Weights of a small GPT-style language model, trained from scratch on English Wikipedia: untied embeddings.
Each number is 500 + 50 x the weight over its row's rms, rounded and kept within 0 to 999. Layers, rows and columns count from 0. Numbers have three digits each. The size before them is the row's rms in percent of the matrix's.

# layer 10 MLP up, 512x128, rms 0.139, rows 411-436, columns 0-127
111:490482486409456514543460535517443452476521491572440446503428447438508446576542467420459468498556491521435400555440525546494520552524521474534499544477591544500515489488514485509519558478522455582567534455569484538462562439472473502581526563502429580450437540545431533496523480528561492476433588581543469438544526557442431555450533520578580570451492409474529494441372464504474583472634
106:457418481464501498476481494506511522507491495586477512492444541477497543574617458484423490567393439468480382464550458637530602531485525583488408455523466490556414462479440459437559470461557396487505471450451497470417498487573519537549444475527560446429492384516494513498435541544489424482483519571657507473551475501525519524489458516473524574507529485521501454431460482470511532587505
096:440456586445522459503499501582497518561480615440592504526474393445571490498465548503494485588537447515502448439484503518441537445493521496555520487516510507534453500475508506437510503543576542513506585494487388492550524529463552459529450514583542475408485488558521534426497427464597498400506464487494470472541431375534549525651548426453533530549550451634530542488450487479447479530435
097:540456454605554551535517373511528512458481512535516545490523577410477489471421572445500521426541547490468485515478483532382510451543479504558520571397546554546508520550492436610514532497427583480506511472553596482477496560520489480476540496474459418521535412577500628543468520516489476418518467571616535562394475450463504530406557475510422514543466562511455497436457514482485456526492
102:532549482556478456439451565516531530553539546586434580488514417525496497524415430510432528517549526588526483493499533521536474458489400570588475594488521382498488473451594513478514438473503410452508509585547529439500425550533507432508526524521492487501496469428517471517524479499564523391402572573572467468434542439463512579475477491494631534498486389571460453488497487501546606503505
107:506488562488456470534534511486585433524531428473582532544439485436538540477363452453396446406455597567472440434478445537499548493491550531527551556477479496536451486459471354523523490521549446529486491524447476513523594576498487467503568527595442486487480436489540456439491526564575527390556537361557545464513506514500449585492547493534528570540595469485476478535525495481465539552473
106:486548516502562550522490481481494592472502551434452553501404493494535518547448526504572465576416538510463533497465547509445418520599635454461479516501392578460517546515491585480498560501471453440552623441433516497437444524483507444502566546521480535480352446472508588460504496466487509537560550588467478563381479501477503533456542449577481510431507473444530448456533459500445403488524
115:552602593593491442486512475556462493358479541588489533491409452487530506595484509478503508573481373485599520499443497523456562476486517535543492509466504486512510490556494513439513480576481456504514534434516536378556599501453513562541435502473530391567499477473421531455511513535510491525423483482443437489453492455526529523496551608606535520379511538518431495511511553424534582515513
094:546578445482471435465448563592544458460444490479503526448563503578536497489438511641476534385451480442480403497621399491457511461486618446489557499458486558467496448472531483451527474525505467477538482501532518531514564500495407450519422578470527543463620477511592445508529536456543492476540495524605435478499543478408457465541468555493518542515478504573515434537548483469600513418507
099:513454549553504506517377555436395507496458551450504549458479466503465500508458496494443460543460502432404454590503552496580554541453513502565553550452494601499559486492390498470481564433460508523506474540549521491490477556487581445482538471445504588538460529408420516499573488391559463435428494496419537608429597498529533507510516571490537486562503499497459594422427533525529494480598
099:523493475482613521508528505536457557440509489639483451508539498521517590420417488476508541534451521581466484486527485505532431465451451507491467547459527459593484458582546395568497448565486533475521534461522528465511594481485487515562478569509461543511429541450487594455446570558573487467401402482538490493495490468405497550531464581609448419455492488469507422471398479469412568571488
103:526566600489463444430573525492456540572486492537455480524491566451504521576440530525445508406517404512524456495447551456530506406525455531443493572399434560620498534492593448502512482466491489449471455462474480546548542479518564547483560524576519513446471483509563502454408504542427436578536397549474579549485481424450534479518528471483493600430508466523565410443477593479516538455412
103:615560550531485497498478536518425535431453490466528592488524598559530509512456504432541483526429494492507451532454457606415462482513449465546445559496463548502511525398477419577562584459622540512503514447450523523483462503592490554406475509467459429441515492458470458585570451448522535609523476389461479451462538412513515497468608518558431535472510520485452452462503464562444465458484
098:458455471421486486534458496505540530490586546551493423536553441485478495544503541414539600599442548419497446489574507451489511560474597545559465535567593486515417552522507474538529525501521441407438623371580411498441507571586505548575501460507486445503418444529527424533472510398459445543460524456503514562388431500507435473487477519493527508552543478516485477469486482543518451482493
100:491475497475498444562557454417538511394513544544561474515553474452487468483552483544503635482545556499452469551518536533459466481507461552672470408534578501514579525487519444508468431366494507512486395453562441539530493536447474578563527496461444506511544529472538437553443485403500506450464404399487492556512530507427490577509556579484474501544428536547525553490537448499512587454498
095:511422624481463570526503424572541460481444459447553463541473482556427525521552495511523426446509453493473415413464565511517600547562491502496510493537491541493440519494529531502588477518481484487484523489421518450536428557523520361465537550536406467577471427428532570472424547528442489427389522519601552535524483495520462550518487410483526442538398439454395449475488490478476429497536
095:499497544484600562477550547465537483518531578383527478611558464481516478489492582508447534451435542590457403500487424579543466543540530535463531485509501519525441388422482454474513527600472507450548406524532436478489530501528530461551523545509416475493445533435530405550500559476560475496470513576504537571439407541437515580471437586463439481483440551525583459430456477463471408490500
102:552509575519415491596512535538501440415513527572492512439515409425433446536529432507519514399477544472446517416578474633550569487545509545411500587487478487482426448560508551457522484508428447584460484463559456467386525485471426557497420492575487448520466492556578494520500455508569510531506532469492475415528457502480516487519556584544478502520456541411445502541545458493614572459508
106:597498560477494462489478486596560549506461530572467493449385500577459481522562570457554416455485445434460508448554544446550606538426565534522531501488471536456582510483452545449448456504480497390554551370540442449445474545505480551498493481570496448417480498489451487584474509437598457480513592498602497550425525434423494458518546517506605553467492477481474479462515551534515497569508
102:533558449482523446570551579589599586473595479535565481445467495487531533548505463544482508486458535573586458435516524511418425547527475580486510473471465617491479431512538473505559516496444502453491513484497513360447496480470544532530469531433544494456440482504460446581571441506470494623499549497556445532496474478511510456517544426520516469481480497435553629542409353502520444539541
104:635353446504450545497524474511504456517537471448498489536479601620497405504452529463440456422481459434521529470533490518466506476520423459460557491427513575524515456499428465477548473456449521551497471449552432479506487541517406537572517523410415522538490471493447480442549517491521449418483481375474559453485476389528502469466548556522536619566538496545492562455512518483571534519413
099:507538487538425460463487555488382573458535516541488596474564489476543511518491544460482451492490505467505486394442511569509499530545490430557491532435470526510585522572493526495434484512552423439587575490423425483529420401478472448573564580475486566569601427503421544581521461487470477505477488505528465416585494501466554437465521601589463467520580501453457494469487491529487579469382
108:491485442531463501522610585541415529451477511509504558431516462497458434494483489570494492499504479542519475516522577500485462539431451574486347486539628517512505369525445566511572572548409418520435504542493485489574485579403562440646409448520464466460544457504506504522557574481463470519525454481468489468496522455431485538468477502469432451500519546536508467587424580471533501507484
101:512354597574412417442451413445511629498532505464524559527484464471526442516571477481491467517511532463598593539585510553482476516513503538546562448461516624451422476615473520474582453553445516565500466445514506481521434524442521484546531558456463478423447510548493455621491594447436490529490512543560488440474481517485521489486452522535545467479499518458590502477421512467493533454520
096:516477527592496481501596549519473573512463456447447473463368610540491524417437436444526584477414511538491515543508488387467502528515484534574451549491518537454478573461448477449541480462529489513482486518528466517500540490481589506434518500451562603596402490522463512548499430380427528517515485485483593560565509519484601467420539518480565466429450513521535468504526480439540407598517
093:493415569426513473556472536519500465381556509488487447627452422492548461459597483551448489530398494515521528496366544437527467510536484482502519436568466485468552485536520466545523496573572481457515527476445472563546486541532489539458535481488541408555449396395459545485535521632470483480508547442456499508403393471472417535567543568485522515530567511510444472532526590523461449474485
# layer 10 MLP down (transposed), 512x128, rms 0.0336, rows 411-435, columns 0-127
118:513440489451468607458561510511573462474431434523475546521494597508489551491557500470545495526563517463490449627410455484501499432487466489499488586413481460412469559500589485591488565524560487471532524478395464467521485489573624509451485485650488443495515527467455544551571560541435481461509499488454464523432469553480536512491575538527429452500375434458533493479539506569421464530536
111:462543537410454582529471480469680476530497473448451466486582557523490429564466464564448544503486479454531427601545588485573529508480514553522504533560478557414447474504484585463603434476497533546531451563505417505506454457489504511498523583395472576543494544504471494471396545413508589469490534386478510525567522497511481470509428470468589498481514546525509493473540481515446460412448
098:424497553502490570505574443568466430576500540574577500386459474563537412407498508506524473507508464478452460500541495412492450527552499455412537459472529563446604535495479542519462501637561455459527501493487485533489496458502539470573454581523564532558509502537543490481536409456589523497540540534483519490469443426513517442536498376458386433590503462565494454507502477518408494603529
102:425509476471443603500521524501523402486512507487422527488514443445553487491486499569415460525502477543466460468560574460573493540462575487514550401480475482487480407494504560589399469485524574530507460486496568513485478436616474548522502570466520545614480475441541535488429531456524564654520497531593538467451504486474468446476528473572473523464559517485391528520476417455484527374577
097:569449456412543524503509535432422576537513512625510518508475418466459499576472558487568513567511500577515461556494541421447612484506481570533520482619528472477553359520490564518445448491417518526485569473475438499501505498475474552540467477549481463433538428527467472434604451531487538526528501523468469500485516451484621542453514537455548444490421481539485576542468402481412562457425
101:439433436432440367555477540495437582387497491444515491488449553578465502554443469429455503476424499526520496410469582447466500472521540551528540489516504565479463427492513566541526445540563521497440563505503481594541457481582508508446547549438504541625522568515425546406533510451471528492574461551490589532502497488505495504446510615520568462470533500544503485549460499496480471367414
113:499456486576587513575476518430587516380415518509398535465425511424518523455536434490534525518496450479423476517541512480559448579512508440499464510504406492480500434536536524456513624548502577495554515478487514548523554534435506403517442509479530525547451519516478457503554477618471511551575471485360510451519423521464625452481487518528545558525439543373496481467477507523454525546571
121:475431500485537491496492507566446450536520525440467478515537559522413430425435446560551453516449609554388527572568441495527507586541540536531545521511616410431521433460479515524496558484489469566470569471554565507425500490366450475541469522538448468489514446598488584505493542512524453517469495499462498442488540535571487547488431597491395513498424405440552504529433519544564527546482
090:487557506479487461467570442452478554437617563479540484500484489438512537569555554361571495551458567629564506467464497484395532459558499420423467588592542477514560497579494462541425467542405503535474519500473488488508436515479416501498481532530494440473498647424469537485530500573544542497514440480531365467439467510509481488515436445485447466449514490472578549537486539537540482505483
104:504402433511412454467440466436452569557570538462549483503480439500563474564508527506406433445497527512554499564461527513554449501488525497550567468577480556499430500557476482515379595476473615493513507449421531488449525472470455412469505493453538518496572433539544519453551406537474474507532508489466607440448523536452390554523622499515479488610570485580539494506542469501491561500417
098:501600557502442510460500488534564505430510430583483447392595469550549475491486498496513456587432491429525486436458469463477528502417443540573467494482508521521485565433436455445558457538551512518458409477518539550543479489495482490430437494434513515438561629564558512476422456519486507637555610481444529534411519425517493451552449494448555591541480466556513482481501604549558499487485
095:418464609572487412521515416388490607451482486511470530489455424550554494457522551501511519516554468634478528485503537541445524556517505503465480550515392435405559553507539451435533531467449482520444513419539446501542502522495489568548586509463503542547418536430506445460523546518576593489443487415526574576491470604449481526479484617470419501512522453530435516454496469561494476482500
109:412503560538480396447479389466499541429452505503423509488440454432426459594535475515434485488472492505518494536571524504497502532446489526438511471535515609421510511505562432545508525522423506425575583478455475472482464454442531457506508558498605464545513408562537490591607544464440434556614599485460505575494510531523538502478415502484543534522563521581542494409493518539453536523578
102:470527515500561568502392476522428576547481559558430526597432481446460532438466620553509476406511515546376539460576480455539482597435507480489559505456479530567523510418413492562442470523473524448508506551521506580522455419502546448529433506562500603474522525510550492468525489554515424537561504527512461386481430562468548482475472546430414446467529563502512531532549524481447539418462
095:418564562529462465418411533542518520589529492513407590505527457503502480391551537506430491498470518500546516464609490553465457509475511452522528580559495584492516486536486490418602540486525531578526586530514479541482553431464567465490455412427579415516567465526469412506492453535500481466534491590414497514428443526492550547446533458502538531527459427580636526518459425432500520486505
093:557533439577519635519486436468496518599474541479425537477498530503522559469475444498498512578431445467528454526427488542452420445502471435553533443517509417482564523446509528399430518477429482516487459467588515441440481415481489567531484389461532540466502456537542552504548481479524664533539389513474534486525495530497476492522465521550661520440513520564594533513491491494481482554431
094:474560463563453479521544556514546533545437530569476542371535527444495486553574453604474532470549505472486555516540583530466492484512562559429542485470462513535523573520431581482503474458485535543582551500497514475611587455504426470459455469503512499463472457471436551453514413517404522460483491505473650541487549522500533580470457484482470540496462433499399421388458399499589460574494
105:544480477539526518549433498563472450443522468521570469558504429526562470481392480545531425449458442489541512407503500426511418454433565371455491433458474449479460555528473486534495523606515514475455458541574522497464444504594533500457550482460528543478543573641522492472434597494469520424460601509519517611508466475449500526498580542411492594526443553527587436506544516497510533484460
120:569461573471493538468526443544578582476480478451446499475550468587520531491569503491550478510501433503468494472543508523429594493555485481527530477592491495579544559529468520521490484506513478414543528415485487568522495511497474584436502356471461400569461487617442493383549430527477449528555497461563486553440551564436571427549472479563429500435440437429522435408527542481549551526535
090:562532398517503520517466464544535587604514556489538575476528438515506428478558530508502488516481503528448512389462420494480437471450481462481456506446525528477433511538467457521558420512572512465522538411504503503496523467560534477521466559479519610581486587488468479512646477574502565521495593594557437557449464505406470471415550479472443545480552461430368429537552481583501465518493
113:495513528432463595538565517532481467542506481487499482563453495543523418524419554426423445501513438553460586555414646575458555532497524520505509559485546484480437569547521477441456464522377519509492530383461440524567514491483447437497505566433534534480488514441532474496494544519493514469535537514400646518497440442433512508462537493499562538571444541521448534442436441431572502598500
106:423620489479523624513503519525519511429534537509463521422435556403534492530505530556524447462464499487547524623467563463479517432526460583448511441544513541512456433476520411467505521497495532510446488513423529503450532476440535538489479506541587458446439462485448406561494481542565514550573474447431655505498476508548393569483496529506560506444496483547452550580530540496482383476595
109:569474478487422502472562453460480557543469547512493593443538467504543519417558538577549527537361485431510476537456561511406553534489465601561573447486410485537512466450473526505503457452485493416525588531471522449406499509528434492495449512516452455547447484428577430482506531413460494465519478606481429473535444552509515465576467470561468506554430593514529596526461538584491573573464
099:490525547498626390459526507401544520501528494428609514415511557373506543535533511517519572496504557495422564456455575432436521505499517460550483519464546448451506484516488432502433514492561584476399498498558486466404526472462491489541468467459472525531556483491586429474476498474577539534519483530414455520428491506568575495473558473473571451552475485424525481571514522543551589551360
091:547369406448510448507617521514492426442513482495563537486471525533544451486490533477448479524436484537475550507484511457540399482551575476478424524449549466597579468529505416466540438438535550452566476484400527481492487504464526483471554504528436418489455540425487484613581584453463506413544550478553405513565584462525498491455619518494477541522530496514577547578565461539508444476472